Part of a small language model's weights: 8.07M parameters.
Each number is 50 + 15 x the weight over its row's rms, rounded and kept within 0 to 99. Layers, rows and columns count from 0. The size before them is the row's rms in percent of the matrix's.

# gate: layer 9 MLP gate, 512x256, rms 0.177, rows 452-486, columns 0-63
# up: layer 9 MLP up, 512x256, rms 0.194, rows 452-486, columns 0-63
# down: layer 9 MLP down (transposed), 512x256, rms 0.0938, rows 452-486, columns 0-63
gate452 102:53 53 27 81 41 74 45 51 16 59 58 40 46 54 46 73 24 59 25 24 42 38 39 43 67 47 64 41 36 61 50 53 78 40 60 18 33 54 57 67 19 43 35 42 65 32 29 81 63 46 46 35 68 36 37 48 42 46 41 37 71 43 56 48
up452 102:45 51 34 40 38 20 49 42 73 54 49 67 62 66 51 53 48 07 39 67 61 45 49 65 70 64 54 48 46 49 69 41 66 40 43 32 48 52 34 63 51 69 41 70 24 56 28 52 31 63 68 29 36 43 61 48 30 22 39 34 53 42 39 45
down452 101:30 44 51 54 07 40 40 67 45 36 30 67 62 51 43 36 65 50 41 64 42 60 49 43 73 35 10 53 57 50 26 36 60 32 55 59 64 45 24 34 44 55 32 52 37 49 41 55 74 31 49 43 52 63 80 27 28 63 27 45 42 48 61 51
gate453 100:50 69 41 70 34 42 54 39 69 31 83 51 41 58 56 56 19 60 41 56 68 31 53 37 57 35 70 37 61 57 49 62 67 58 66 23 62 42 58 63 48 31 36 41 45 51 48 39 63 49 86 46 28 67 62 50 56 57 64 65 47 51 27 65
up453 099:78 77 59 33 37 53 11 47 69 76 44 56 61 56 28 33 64 57 44 65 53 86 34 45 18 74 65 43 29 69 56 60 48 56 68 52 63 26 53 50 69 40 51 54 78 20 24 24 50 47 42 62 13 58 38 65 45 69 46 33 62 69 64 61
down453 103:81 41 52 75 52 50 48 57 56 34 61 41 69 82 33 27 11 74 64 58 52 63 45 30 49 54 73 31 63 55 69 60 28 37 56 42 38 47 40 67 42 62 41 56 54 56 43 37 41 48 67 07 68 47 27 44 58 55 46 42 69 46 58 56
gate454 102:64 23 72 55 26 62 40 54 43 62 47 49 44 92 28 64 72 41 53 65 46 49 68 28 49 61 33 52 28 47 56 34 43 54 69 53 35 47 48 42 44 34 56 48 52 64 47 44 43 46 37 42 73 43 52 47 38 60 55 07 55 52 69 58
up454 097:36 57 70 47 40 53 80 52 79 47 50 57 35 49 43 74 48 22 27 69 77 36 43 51 64 38 34 30 45 21 37 67 46 44 55 38 58 56 64 41 59 44 58 47 17 39 63 36 51 67 61 52 33 37 29 58 26 61 45 83 74 53 64 53
down454 096:44 63 88 38 83 45 40 67 30 69 60 50 65 42 82 64 35 15 60 31 40 49 83 36 47 77 51 76 67 60 52 84 20 71 35 39 54 38 42 29 52 33 24 50 42 35 52 40 68 37 72 22 49 35 52 20 61 73 64 57 60 49 43 59
gate455 101:59 61 30 29 47 60 42 43 44 46 62 41 45 50 45 35 67 26 61 72 31 58 43 34 30 52 43 49 41 56 25 49 45 66 53 58 41 52 57 49 62 57 38 48 40 81 27 50 62 45 57 60 35 74 75 47 20 48 33 46 83 36 49 56
up455 102:66 51 49 59 41 49 44 40 44 39 63 04 72 68 60 62 67 53 44 75 64 63 67 74 50 72 67 35 57 42 34 77 15 48 14 47 52 43 43 52 44 66 59 45 30 86 51 56 59 64 53 33 36 60 43 45 58 49 67 70 90 40 67 72
down455 101:75 49 52 49 58 69 74 67 37 42 25 57 66 46 51 43 47 46 77 61 39 33 54 20 50 16 50 40 51 44 70 58 44 67 59 23 61 62 55 59 42 50 38 67 70 56 33 58 28 53 54 41 37 27 75 93 66 56 76 42 55 73 54 77
gate456 099:54 47 34 51 25 53 32 41 46 64 35 62 51 37 38 40 58 48 42 52 35 34 52 60 43 66 34 81 49 53 51 97 29 59 33 54 40 84 58 54 30 73 54 38 44 52 35 55 45 34 37 46 52 25 55 42 58 40 40 54 21 38 50 70
up456 097:33 50 52 78 37 61 71 34 74 50 34 62 62 36 44 22 66 37 46 24 63 56 42 52 59 43 42 51 62 69 40 68 57 22 20 41 73 52 56 37 70 82 34 59 53 55 38 28 81 64 38 35 35 70 70 33 51 34 69 52 54 62 40 58
down456 101:73 53 41 49 63 61 45 32 45 35 28 78 47 34 56 45 57 63 44 56 44 33 36 53 50 51 41 39 84 51 50 47 54 48 32 71 57 53 72 44 74 39 44 56 57 54 45 62 49 40 53 37 39 71 50 67 46 79 56 44 22 44 64 46
gate457 100:19 50 52 53 45 81 68 38 50 39 53 52 17 57 57 70 34 44 55 55 41 42 72 67 40 68 39 55 68 37 41 68 60 65 54 28 44 58 78 66 42 23 38 78 42 30 51 47 55 51 34 37 25 65 48 31 50 49 99 25 51 74 27 36
up457 105:60 41 48 45 47 68 38 26 67 50 66 66 69 79 53 53 22 44 28 23 51 70 41 45 71 34 73 60 63 48 56 53 31 25 60 58 72 62 57 51 20 58 48 49 75 23 44 48 46 41 55 67 61 68 28 43 56 78 40 55 45 38 54 53
down457 109:53 50 40 17 78 35 73 49 73 65 47 63 47 55 35 23 39 53 58 28 54 53 42 54 65 31 42 61 55 40 49 62 27 55 44 46 88 55 64 52 40 45 66 71 59 60 56 44 28 27 55 40 76 55 61 67 62 59 68 61 45 55 43 76
gate458 103:33 54 17 57 28 30 21 44 53 56 26 39 51 58 60 44 42 49 56 48 57 44 33 59 39 76 68 58 57 57 56 41 67 34 64 58 49 55 52 43 50 17 53 59 52 30 52 76 42 42 49 78 49 80 34 59 45 47 57 61 57 47 43 53
up458 098:65 39 58 60 48 31 48 63 49 45 48 61 68 46 62 42 33 62 56 52 44 74 43 34 74 59 15 77 42 57 44 37 23 24 48 46 42 81 80 53 74 55 69 47 44 55 52 76 67 70 21 32 51 56 51 26 53 38 44 35 64 56 52 51
down458 102:58 60 61 33 54 65 20 54 67 60 62 71 45 41 24 50 43 44 58 60 69 29 37 35 58 62 42 59 51 30 43 51 63 36 62 37 42 90 45 45 72 63 67 32 51 39 69 68 37 62 63 46 50 69 55 50 48 32 41 43 49 51 41 40
gate459 108:71 62 42 60 31 58 15 53 91 48 62 48 56 61 56 69 25 81 69 49 47 43 57 58 59 45 57 42 51 57 51 41 36 43 67 54 56 29 73 50 74 60 51 32 47 64 39 51 65 75 35 24 73 34 59 36 75 53 49 80 54 41 65 53
up459 108:49 80 24 37 57 28 61 54 50 21 62 19 84 49 44 68 14 46 63 80 18 57 53 72 42 56 71 40 42 54 47 64 52 34 55 68 45 54 69 35 48 53 49 32 29 42 57 35 55 31 58 63 60 48 46 46 74 77 77 27 42 45 53 74
down459 102:25 29 55 24 54 57 38 34 37 66 40 75 32 51 81 71 52 47 70 50 58 31 63 73 43 55 42 51 66 58 43 56 63 46 40 74 55 37 35 55 50 45 73 57 61 20 57 22 26 50 57 35 67 67 70 59 66 35 43 42 38 28 32 65
gate460 100:62 46 74 87 44 33 45 37 48 46 48 57 52 56 71 69 27 54 55 36 10 53 51 42 74 70 42 33 34 32 42 62 70 73 44 44 74 67 34 32 66 44 35 28 54 51 43 52 56 66 52 38 49 51 30 49 25 55 50 44 80 49 66 50
up460 094:99 71 44 59 52 55 28 40 54 56 45 47 41 56 73 54 47 72 50 71 68 57 39 42 34 72 47 56 54 50 34 51 49 44 78 54 27 41 53 64 31 66 58 32 71 40 35 54 79 45 38 37 27 38 69 55 21 50 65 68 41 51 71 56
down460 092:41 51 62 55 67 72 52 39 38 59 51 63 46 25 26 60 28 51 43 66 71 40 61 43 41 51 44 65 73 66 29 30 42 37 48 57 30 42 65 73 26 48 47 64 74 57 39 56 39 43 43 51 60 38 49 42 56 47 07 41 33 48 44 55
gate461 098:53 58 45 78 27 49 37 22 39 56 37 38 44 54 32 64 34 65 87 69 32 56 70 50 68 67 48 37 44 46 47 33 49 59 38 63 47 42 64 54 87 41 41 52 33 61 39 80 58 54 56 55 48 51 64 73 61 38 66 36 38 33 51 50
up461 099:56 62 48 44 38 37 66 52 54 69 56 51 57 59 20 25 62 44 50 68 65 52 17 52 60 60 28 55 19 41 54 61 54 66 59 67 40 44 58 59 83 58 50 43 37 43 45 69 64 58 41 57 28 43 49 59 58 73 40 33 37 57 51 31
down461 104:58 53 81 57 74 56 33 65 54 62 39 81 35 19 54 62 27 62 71 59 18 77 63 35 56 34 73 54 43 41 68 44 27 39 43 54 50 32 71 20 52 47 60 55 52 46 44 54 32 62 29 68 59 75 50 49 39 36 50 57 96 60 56 53
gate462 101:50 92 34 53 00 30 31 49 38 69 59 43 42 43 48 45 62 51 36 41 66 26 30 71 68 51 53 60 50 43 63 49 60 50 62 58 41 32 50 72 23 57 61 43 44 48 52 57 51 41 65 56 61 42 75 47 72 46 63 12 46 52 40 66
up462 103:60 51 51 45 51 56 20 34 47 61 39 55 24 55 25 48 68 30 81 51 53 69 47 35 32 11 38 43 37 65 30 32 59 26 47 44 45 74 46 12 67 34 43 79 39 51 61 44 19 22 46 58 28 75 56 58 35 67 45 52 66 25 70 52
down462 099:31 49 43 30 32 50 67 38 77 59 62 78 38 47 38 65 58 52 54 53 68 31 24 80 29 40 42 67 66 54 10 35 43 35 60 39 15 44 63 20 35 56 19 62 49 30 34 46 73 31 67 74 28 22 44 56 38 35 52 40 33 51 37 63
gate463 100:36 63 49 58 35 59 47 53 26 32 56 46 58 62 60 53 36 88 33 51 62 62 35 37 60 55 28 41 65 60 39 19 48 76 46 31 35 34 59 67 68 42 36 29 63 19 46 39 64 34 29 46 31 55 55 48 23 45 49 37 33 68 22 81
up463 103:39 80 34 20 45 19 59 43 45 30 45 40 52 21 65 44 61 55 67 61 33 47 47 61 26 62 45 80 68 37 44 59 43 67 38 48 54 30 42 38 48 33 30 47 52 39 76 28 59 49 56 64 67 69 58 56 69 89 62 63 51 88 71 64
down463 103:64 56 55 31 21 45 52 37 66 42 57 32 72 63 42 29 41 54 47 50 63 58 45 74 37 42 59 26 61 71 36 56 72 63 38 56 49 20 65 56 75 39 53 32 56 58 63 25 20 45 76 70 65 50 72 49 31 64 35 41 62 74 27 41
gate464 095:67 66 42 36 82 69 31 40 34 72 68 37 44 36 21 43 49 57 71 63 68 64 61 55 52 26 52 56 22 18 65 40 35 33 47 45 26 49 70 55 46 76 52 37 79 28 50 55 45 29 57 47 54 17 52 59 52 41 56 54 50 61 60 77
up464 092:66 73 42 72 58 33 61 50 61 36 84 48 40 57 69 51 43 46 75 54 35 57 49 41 65 67 51 66 69 33 60 61 41 56 26 68 70 82 28 42 27 43 35 60 26 67 43 47 50 31 38 49 48 69 53 54 75 59 25 78 67 55 57 35
down464 091:82 63 48 39 00 53 44 12 43 44 55 64 53 24 60 32 18 57 69 68 38 67 52 17 73 58 72 43 63 59 56 36 43 46 65 72 60 59 33 36 40 61 38 29 36 48 33 49 50 33 61 31 51 43 39 58 79 59 41 27 71 50 36 47
gate465 102:62 46 56 24 15 44 39 40 52 49 68 29 49 43 37 66 69 61 63 30 58 56 33 39 35 33 48 58 55 71 33 25 53 69 55 72 44 45 54 51 48 42 58 63 56 35 25 31 57 41 42 31 52 57 59 60 42 41 38 38 53 40 54 69
up465 106:58 49 51 81 43 34 52 42 58 56 59 61 51 20 43 34 72 37 46 57 28 42 25 24 63 62 62 33 40 25 52 74 69 52 48 18 31 56 31 65 72 55 31 58 77 58 63 47 47 51 43 74 55 50 49 56 70 71 52 53 44 69 42 57
down465 105:52 35 47 45 01 54 78 24 56 48 17 43 25 79 52 52 64 32 63 50 54 47 28 44 55 59 07 65 52 50 50 39 66 68 10 45 35 37 54 43 49 18 46 54 62 44 25 50 45 53 63 26 34 29 47 14 53 49 63 61 32 58 44 67
gate466 092:69 54 43 51 74 63 39 68 28 36 95 22 74 49 51 58 60 45 28 57 61 61 46 38 49 60 58 27 28 48 72 28 51 52 29 40 74 44 53 37 38 48 44 44 32 40 64 41 21 68 70 28 62 49 41 36 65 45 30 59 55 55 54 45
up466 092:49 49 81 52 27 62 52 33 65 60 35 76 18 48 69 33 35 40 71 51 31 46 66 57 63 46 43 58 47 20 59 54 48 40 55 66 16 53 44 79 46 72 51 59 60 72 31 59 57 44 45 34 50 54 38 58 36 31 51 34 62 33 41 58
down466 100:61 55 50 72 03 40 49 46 55 58 63 40 58 73 32 48 52 60 78 30 27 60 57 76 31 31 47 12 78 67 56 59 42 48 52 20 59 45 59 70 43 29 60 47 60 60 63 24 49 51 42 51 47 42 49 63 66 76 45 51 57 58 81 72
gate467 098:20 47 43 51 29 50 53 34 52 50 79 66 48 55 51 56 52 56 45 41 41 64 72 71 38 56 41 63 55 28 06 29 59 59 33 46 42 38 64 50 49 48 38 54 43 65 57 33 26 56 32 59 71 87 50 48 27 75 38 50 45 60 50 38
up467 100:59 68 53 44 48 50 44 44 56 44 24 63 64 49 28 47 45 49 73 33 41 67 38 42 51 60 40 72 50 43 34 31 67 54 28 67 28 42 42 39 36 52 47 70 68 45 39 55 80 66 43 34 60 59 24 44 62 50 62 65 56 40 39 75
down467 101:33 52 60 71 47 49 81 45 64 61 71 64 61 33 58 70 40 48 44 43 46 36 57 64 64 64 47 85 35 46 52 49 69 75 48 57 61 37 58 61 42 63 56 36 29 94 51 37 30 64 34 72 48 42 46 40 64 46 44 24 23 59 65 62
gate468 098:35 66 47 42 52 50 44 54 47 28 53 80 30 69 57 57 54 35 55 56 45 49 55 31 67 33 39 45 44 53 54 65 76 52 63 29 57 38 39 41 37 41 25 26 57 32 90 36 45 70 69 62 58 68 56 15 61 55 38 42 39 29 49 55
up468 098:40 68 45 27 31 66 14 58 67 55 36 73 23 48 49 21 56 38 60 43 50 42 60 29 25 71 67 48 63 44 19 44 38 49 24 48 58 32 64 47 48 35 33 35 92 58 36 66 54 49 64 61 32 62 65 52 91 54 55 56 61 55 36 67
down468 104:25 58 61 60 99 57 56 27 47 42 42 21 52 63 59 69 66 50 72 52 55 63 57 58 28 61 59 63 47 46 46 29 51 63 53 79 39 35 76 83 44 49 45 55 52 49 54 47 48 67 63 62 25 93 56 57 62 46 58 17 45 71 34 41
gate469 103:35 60 29 63 46 74 49 41 34 25 46 51 57 67 30 50 68 60 58 71 24 40 68 82 52 63 56 41 21 58 31 27 78 37 60 60 55 41 25 50 29 41 79 22 42 49 25 38 39 48 29 41 51 45 35 57 55 41 43 47 39 58 71 61
up469 103:20 46 75 49 42 61 48 55 52 74 65 35 48 66 21 57 62 86 46 53 33 34 59 49 63 49 59 65 54 48 59 63 46 88 49 36 33 70 47 45 26 36 65 68 61 42 30 58 61 32 76 71 48 37 67 29 34 41 52 51 63 41 27 47
down469 105:43 24 22 89 63 86 54 61 54 28 49 45 44 58 54 52 60 81 53 19 52 25 48 45 78 60 54 31 52 60 35 30 44 73 50 58 55 52 28 66 62 54 62 46 80 41 51 67 49 64 71 49 63 39 80 51 48 38 42 44 42 65 90 42
gate470 101:39 47 26 44 44 59 49 51 55 50 57 60 67 44 46 80 54 79 56 32 62 29 39 59 34 41 41 71 68 75 61 73 66 77 24 55 86 70 40 40 60 30 56 48 61 42 55 41 62 58 26 57 49 44 43 60 64 59 39 37 63 52 57 58
up470 098:49 32 43 61 58 28 39 59 60 54 38 49 55 68 32 42 82 53 32 43 45 57 55 41 50 66 68 59 64 41 61 59 27 46 50 27 47 49 32 45 65 53 50 40 52 28 54 54 72 25 66 16 32 37 71 80 39 32 53 59 52 46 52 41
down470 103:60 46 37 57 31 52 30 69 62 56 50 25 61 52 34 65 65 22 41 47 78 55 72 65 52 39 62 58 38 58 65 22 40 32 62 40 38 40 49 50 52 34 39 51 41 61 49 50 10 28 75 61 37 53 78 64 44 80 50 45 42 47 43 72
gate471 103:29 63 31 57 25 35 43 44 45 41 56 63 67 89 74 46 50 63 51 44 39 42 48 52 75 75 66 62 40 38 51 42 31 43 37 40 22 65 62 66 45 38 48 46 52 52 40 55 42 45 63 56 72 26 63 31 64 51 43 51 55 58 65 45
up471 099:39 55 58 62 11 29 34 33 35 53 48 51 48 53 54 41 54 80 56 44 67 48 43 58 56 52 59 60 27 58 21 37 35 47 73 52 64 44 37 52 60 48 77 24 43 52 59 36 43 74 53 42 31 64 30 74 48 42 36 76 32 11 65 33
down471 101:27 48 35 42 25 58 45 34 53 62 36 34 34 52 42 57 61 71 44 47 75 41 60 37 31 73 46 73 40 80 69 33 72 37 71 70 37 91 71 57 63 44 23 43 65 20 68 81 87 41 31 79 54 56 46 38 36 57 44 25 37 37 45 58
gate472 096:84 53 62 55 26 39 63 59 47 59 51 31 52 57 36 34 55 62 45 18 44 51 53 29 68 58 71 53 67 62 62 48 40 46 46 13 55 35 76 58 58 47 70 46 57 65 41 36 53 41 34 47 53 62 46 44 60 51 40 44 58 49 73 48
up472 100:40 44 32 47 47 49 57 56 55 46 52 38 59 39 29 61 61 63 56 58 47 63 23 73 32 56 60 74 35 44 45 28 55 59 44 22 68 54 54 68 21 38 63 34 69 38 38 76 53 66 56 70 40 61 35 75 27 51 47 31 57 83 56 35
down472 102:70 64 30 37 99 54 42 47 17 43 39 49 49 20 60 66 70 32 25 59 32 54 64 65 39 43 65 59 41 55 64 42 57 54 25 49 43 67 56 64 39 52 37 44 70 55 44 57 39 30 46 64 36 56 56 50 00 36 54 23 45 47 58 53
gate473 097:33 54 46 33 39 51 51 76 69 71 29 63 41 67 31 78 70 45 88 24 34 58 39 52 41 33 42 44 59 52 64 46 43 59 30 51 56 26 52 74 54 39 53 44 37 29 30 60 60 40 56 55 58 47 70 80 69 56 57 44 18 51 49 58
up473 102:31 52 40 27 74 55 59 58 30 32 52 26 47 38 60 43 46 30 51 39 46 56 56 64 23 44 56 28 54 38 82 46 85 71 35 66 39 43 38 68 25 35 38 55 29 22 86 38 53 51 45 74 53 53 58 35 55 71 36 37 39 46 49 83
down473 108:47 51 62 83 91 57 57 65 52 51 53 42 49 75 36 56 64 36 50 28 61 89 45 49 28 71 36 60 65 54 59 39 36 50 59 24 82 78 85 52 69 61 66 64 49 58 73 72 65 35 64 51 26 40 69 41 35 39 25 72 57 55 53 73
gate474 102:47 38 67 28 41 61 39 35 56 63 33 62 38 57 38 34 32 43 46 30 21 57 44 66 32 70 18 74 67 54 62 59 33 54 61 45 28 33 70 64 82 32 48 55 69 43 45 24 62 45 47 56 68 65 50 53 57 36 60 50 61 44 32 38
up474 103:37 64 34 69 69 78 70 21 45 42 69 55 10 47 43 38 40 36 45 61 60 10 64 73 29 65 43 49 33 36 35 27 31 41 46 44 25 54 61 50 39 50 42 38 59 62 84 46 51 44 58 70 52 60 62 40 49 61 47 51 56 39 51 57
down474 107:57 46 48 35 51 46 34 44 42 60 37 61 27 35 49 57 60 27 26 49 43 53 29 61 45 60 77 57 48 45 31 49 50 56 37 49 50 55 71 35 84 43 44 20 64 36 44 43 40 46 65 58 56 49 51 36 46 47 69 65 74 55 43 80
gate475 105:37 56 69 67 35 44 39 54 71 48 40 28 80 50 55 41 76 54 33 52 48 61 23 33 59 60 55 52 52 38 46 49 66 34 32 66 43 61 41 54 58 74 40 53 62 63 55 31 35 33 74 57 77 46 73 70 77 59 40 25 47 61 40 55
up475 102:44 33 49 53 51 41 68 46 44 36 60 31 55 65 58 46 79 73 40 26 48 47 48 57 50 50 35 73 35 59 57 68 64 56 52 50 32 47 59 42 54 68 60 38 35 37 45 67 50 78 40 16 51 42 61 43 71 44 63 49 38 53 62 29
down475 099:26 56 50 57 42 57 38 52 28 60 66 77 34 35 37 32 38 57 75 51 48 79 28 62 27 58 52 47 64 46 48 25 48 53 50 59 53 28 30 55 63 34 61 49 67 30 50 67 44 25 53 33 74 28 51 42 47 41 33 57 56 71 08 35
gate476 105:38 57 58 35 37 58 43 31 59 55 59 52 47 64 42 70 64 53 47 41 58 67 31 31 11 66 39 43 55 75 50 36 38 59 77 40 78 60 54 66 55 13 43 47 21 42 52 72 38 31 53 56 52 57 39 49 55 48 43 77 84 58 32 63
up476 102:30 54 41 36 67 79 42 35 96 49 49 44 34 17 36 29 38 64 79 22 36 31 43 40 59 67 43 53 50 75 46 58 42 48 51 64 54 59 49 50 37 56 64 43 59 41 76 62 49 35 43 37 50 41 59 39 60 40 65 30 36 49 28 44
down476 094:56 47 44 33 31 59 24 68 51 44 55 56 33 38 63 32 60 36 40 29 59 17 42 22 62 70 39 12 26 47 62 47 61 34 51 47 46 34 36 70 40 42 42 56 28 58 43 32 55 42 61 32 66 49 41 73 55 41 43 89 59 58 50 63
gate477 099:44 53 69 56 39 63 64 27 37 56 48 47 53 34 71 33 31 46 57 40 45 57 72 62 48 44 46 68 45 27 65 39 65 56 46 60 76 49 35 70 27 55 39 33 32 44 36 56 58 60 29 23 58 75 50 46 68 39 34 33 32 40 23 73
up477 104:45 48 58 55 54 44 36 46 45 71 65 42 53 49 46 65 39 37 58 47 45 40 42 41 79 48 54 53 29 50 16 69 75 44 58 16 42 59 58 64 46 76 51 53 65 39 45 57 61 47 68 59 72 64 64 37 42 56 41 64 42 39 69 49
down477 096:59 57 61 61 48 54 34 76 21 65 49 60 51 67 52 55 45 55 74 58 50 50 47 53 27 43 36 59 40 24 58 73 65 41 30 52 47 87 15 45 40 58 12 15 28 38 63 43 40 34 54 55 51 36 65 37 73 65 39 57 57 63 39 53
gate478 102:58 77 67 66 20 69 62 61 46 38 58 51 69 45 60 68 58 50 61 42 43 64 49 64 07 55 37 31 63 75 50 37 43 43 59 41 63 39 32 59 48 51 43 55 55 29 26 45 66 33 26 52 71 45 53 53 47 62 47 47 47 73 48 37
up478 101:36 35 35 60 57 43 46 50 69 66 55 52 50 52 57 52 72 47 37 39 89 43 33 35 52 26 55 52 56 50 17 28 69 46 48 43 51 54 55 49 39 68 44 45 49 58 30 41 48 36 38 50 72 59 38 42 15 77 90 47 38 45 33 52
down478 099:90 28 78 48 86 68 36 37 42 54 41 41 40 56 54 52 66 48 53 03 57 55 41 43 45 68 63 74 43 47 51 69 60 47 44 55 34 51 42 53 39 47 56 61 37 78 50 49 58 32 25 72 60 71 39 61 41 57 35 41 53 41 54 52
gate479 101:76 24 54 59 38 65 60 46 40 56 45 55 89 36 17 51 54 55 32 75 59 52 29 55 62 43 68 47 25 52 55 57 63 51 44 37 70 55 61 67 59 76 49 20 67 25 48 58 44 43 36 47 46 72 34 67 56 64 57 47 39 34 54 15
up479 099:34 39 59 45 52 49 65 38 59 52 75 45 53 56 73 47 46 61 59 48 57 40 26 39 70 36 51 57 35 56 61 88 51 57 80 35 36 30 31 54 47 07 38 63 58 48 41 20 43 49 44 65 67 68 56 44 32 35 61 60 74 51 48 71
down479 098:28 56 38 56 60 28 45 48 15 61 85 40 59 41 51 54 33 87 48 65 36 26 30 27 58 45 40 35 37 70 51 44 53 84 51 41 40 82 41 49 38 39 36 35 68 70 32 66 51 23 69 36 40 57 64 55 41 49 37 44 42 71 65 63
gate480 097:66 54 62 78 41 67 49 46 37 25 55 23 64 57 49 37 56 61 53 38 36 39 55 64 22 31 50 52 63 14 78 24 52 48 60 56 34 96 56 53 51 35 63 23 43 15 41 45 63 62 45 36 58 32 46 37 45 32 58 45 50 79 41 60
up480 098:64 54 23 50 59 59 67 73 63 36 43 29 19 71 41 35 40 35 76 54 44 58 44 55 72 55 30 45 33 50 42 52 71 41 56 55 33 52 41 48 23 50 46 52 68 57 57 63 95 45 21 28 59 43 25 51 42 44 36 35 59 56 45 66
down480 101:43 48 45 31 02 58 21 42 55 41 70 53 54 51 54 51 56 27 65 44 42 24 37 36 67 70 41 48 07 42 48 52 68 40 41 59 41 41 57 27 29 39 48 50 60 49 68 49 54 41 66 35 56 42 47 54 56 31 43 52 26 59 55 29
gate481 102:53 67 32 37 34 50 43 47 35 47 49 40 15 38 69 68 65 40 40 60 33 55 12 56 61 80 57 41 44 39 55 33 37 34 46 51 76 41 37 32 50 46 36 61 38 16 29 71 80 66 42 67 47 82 71 25 66 37 17 71 45 50 36 35
up481 100:52 44 68 59 46 27 80 17 30 53 46 55 41 37 70 42 53 29 72 52 44 59 62 61 42 57 66 50 71 33 41 53 71 75 71 47 58 62 64 62 41 34 33 38 55 74 45 42 84 42 94 15 59 59 61 42 68 40 40 48 38 55 48 36
down481 097:51 44 44 33 45 57 45 48 33 45 39 18 43 29 62 61 68 48 44 41 31 51 80 53 53 55 62 66 39 63 51 39 51 44 53 68 35 60 33 78 42 40 47 21 25 63 28 62 40 45 72 68 60 27 70 38 05 52 34 48 51 58 61 52
gate482 104:53 43 46 71 19 60 52 65 59 65 72 27 44 56 74 78 25 57 71 58 59 44 52 48 45 51 69 67 49 45 32 60 52 42 48 47 46 50 35 29 50 47 36 53 49 44 39 53 63 44 52 40 45 42 86 32 50 55 57 55 38 50 52 42
up482 107:58 45 43 46 51 54 78 32 51 31 69 27 34 40 62 52 74 39 75 41 54 22 57 40 24 77 75 78 39 44 40 49 56 55 36 52 46 54 53 54 56 41 40 30 47 64 45 54 61 63 52 65 41 69 45 64 53 34 58 41 36 30 69 33
down482 101:52 44 59 51 62 33 73 10 43 77 68 46 66 52 58 56 52 39 57 31 39 60 61 57 58 64 34 58 55 73 40 48 44 63 41 56 45 72 71 72 40 47 30 72 66 50 55 51 66 63 41 30 69 38 48 70 50 59 90 50 21 58 47 55
gate483 098:69 69 30 54 50 44 73 45 66 34 58 39 59 59 64 77 73 61 53 50 56 55 06 47 72 64 46 60 82 55 31 54 50 27 57 49 33 61 56 34 48 61 44 56 57 20 61 60 59 65 53 62 27 44 38 42 63 52 45 87 52 52 47 47
up483 098:52 50 52 56 29 33 54 55 37 50 21 53 46 76 54 48 61 51 80 61 60 60 56 83 47 33 58 64 69 61 46 52 57 60 46 44 55 43 47 81 67 42 48 31 37 28 47 87 49 47 38 32 48 40 57 38 42 42 56 60 41 53 62 33
down483 107:49 50 67 69 99 63 30 74 47 17 47 67 43 44 66 39 43 46 59 26 55 19 32 73 60 48 50 33 62 42 35 48 49 51 53 45 70 62 55 60 46 65 42 70 33 59 49 51 43 59 38 64 29 35 56 67 51 65 58 47 98 67 33 87
gate484 101:30 46 60 24 10 37 52 53 54 56 53 62 66 58 19 55 18 30 44 38 43 60 70 22 43 47 72 33 33 57 60 29 44 32 45 48 52 40 38 69 25 25 46 41 49 47 48 59 53 46 43 53 52 54 59 50 48 57 68 45 78 49 21 42
up484 108:53 61 51 35 43 54 50 56 32 49 76 48 54 57 41 78 68 52 54 57 44 60 48 54 31 48 47 57 49 70 59 46 31 39 27 74 33 53 71 63 57 52 68 32 20 41 66 48 53 76 37 68 47 51 58 47 67 56 62 55 44 76 47 45
down484 104:75 52 45 51 07 29 74 51 50 59 48 66 43 66 39 46 34 62 39 74 53 34 59 61 32 75 48 58 81 39 54 63 48 41 44 27 24 54 70 54 42 64 43 40 37 60 38 67 62 35 57 64 39 74 37 34 42 65 20 60 46 58 63 34
gate485 094:64 33 59 50 60 68 38 73 46 63 64 79 79 62 60 64 58 30 38 41 64 70 45 49 63 24 37 68 45 83 60 39 32 31 74 75 58 49 33 52 26 34 54 31 37 41 36 54 69 48 35 26 71 60 64 52 48 78 63 74 41 43 41 62
up485 097:62 55 35 60 49 45 55 42 58 31 39 57 48 55 36 47 55 45 26 30 45 54 51 64 49 54 85 53 68 73 42 61 12 54 66 50 32 58 61 66 65 69 39 69 36 45 71 46 64 07 44 35 60 41 46 79 43 39 24 68 18 58 65 48
down485 099:33 88 63 47 99 49 36 65 66 45 49 68 32 74 71 49 29 60 47 50 52 41 40 66 61 43 45 60 85 25 26 67 56 61 38 23 63 49 52 35 54 70 56 61 64 32 78 37 46 56 63 29 44 24 25 45 28 61 18 43 52 75 47 65
gate486 101:60 37 68 59 38 39 37 33 65 49 49 60 19 61 27 54 37 42 71 61 39 83 30 66 43 65 48 27 54 49 87 60 38 36 42 67 65 63 35 48 52 61 43 65 59 40 58 50 37 66 33 34 75 32 58 70 39 64 72 54 39 09 50 56
up486 101:39 58 22 49 32 14 64 72 57 45 38 70 56 52 32 71 43 47 79 72 79 32 29 64 53 43 39 54 35 54 52 82 55 66 66 64 34 61 59 51 46 25 43 52 51 38 59 38 68 53 39 36 26 28 59 43 65 44 50 19 58 59 37 43
down486 093:28 47 81 51 42 44 37 68 57 54 96 60 52 57 94 28 53 33 62 64 56 87 77 82 54 48 33 60 41 48 67 76 48 51 41 59 78 40 56 52 45 65 60 69 52 15 44 63 36 59 58 50 65 43 53 39 58 58 62 65 58 52 28 57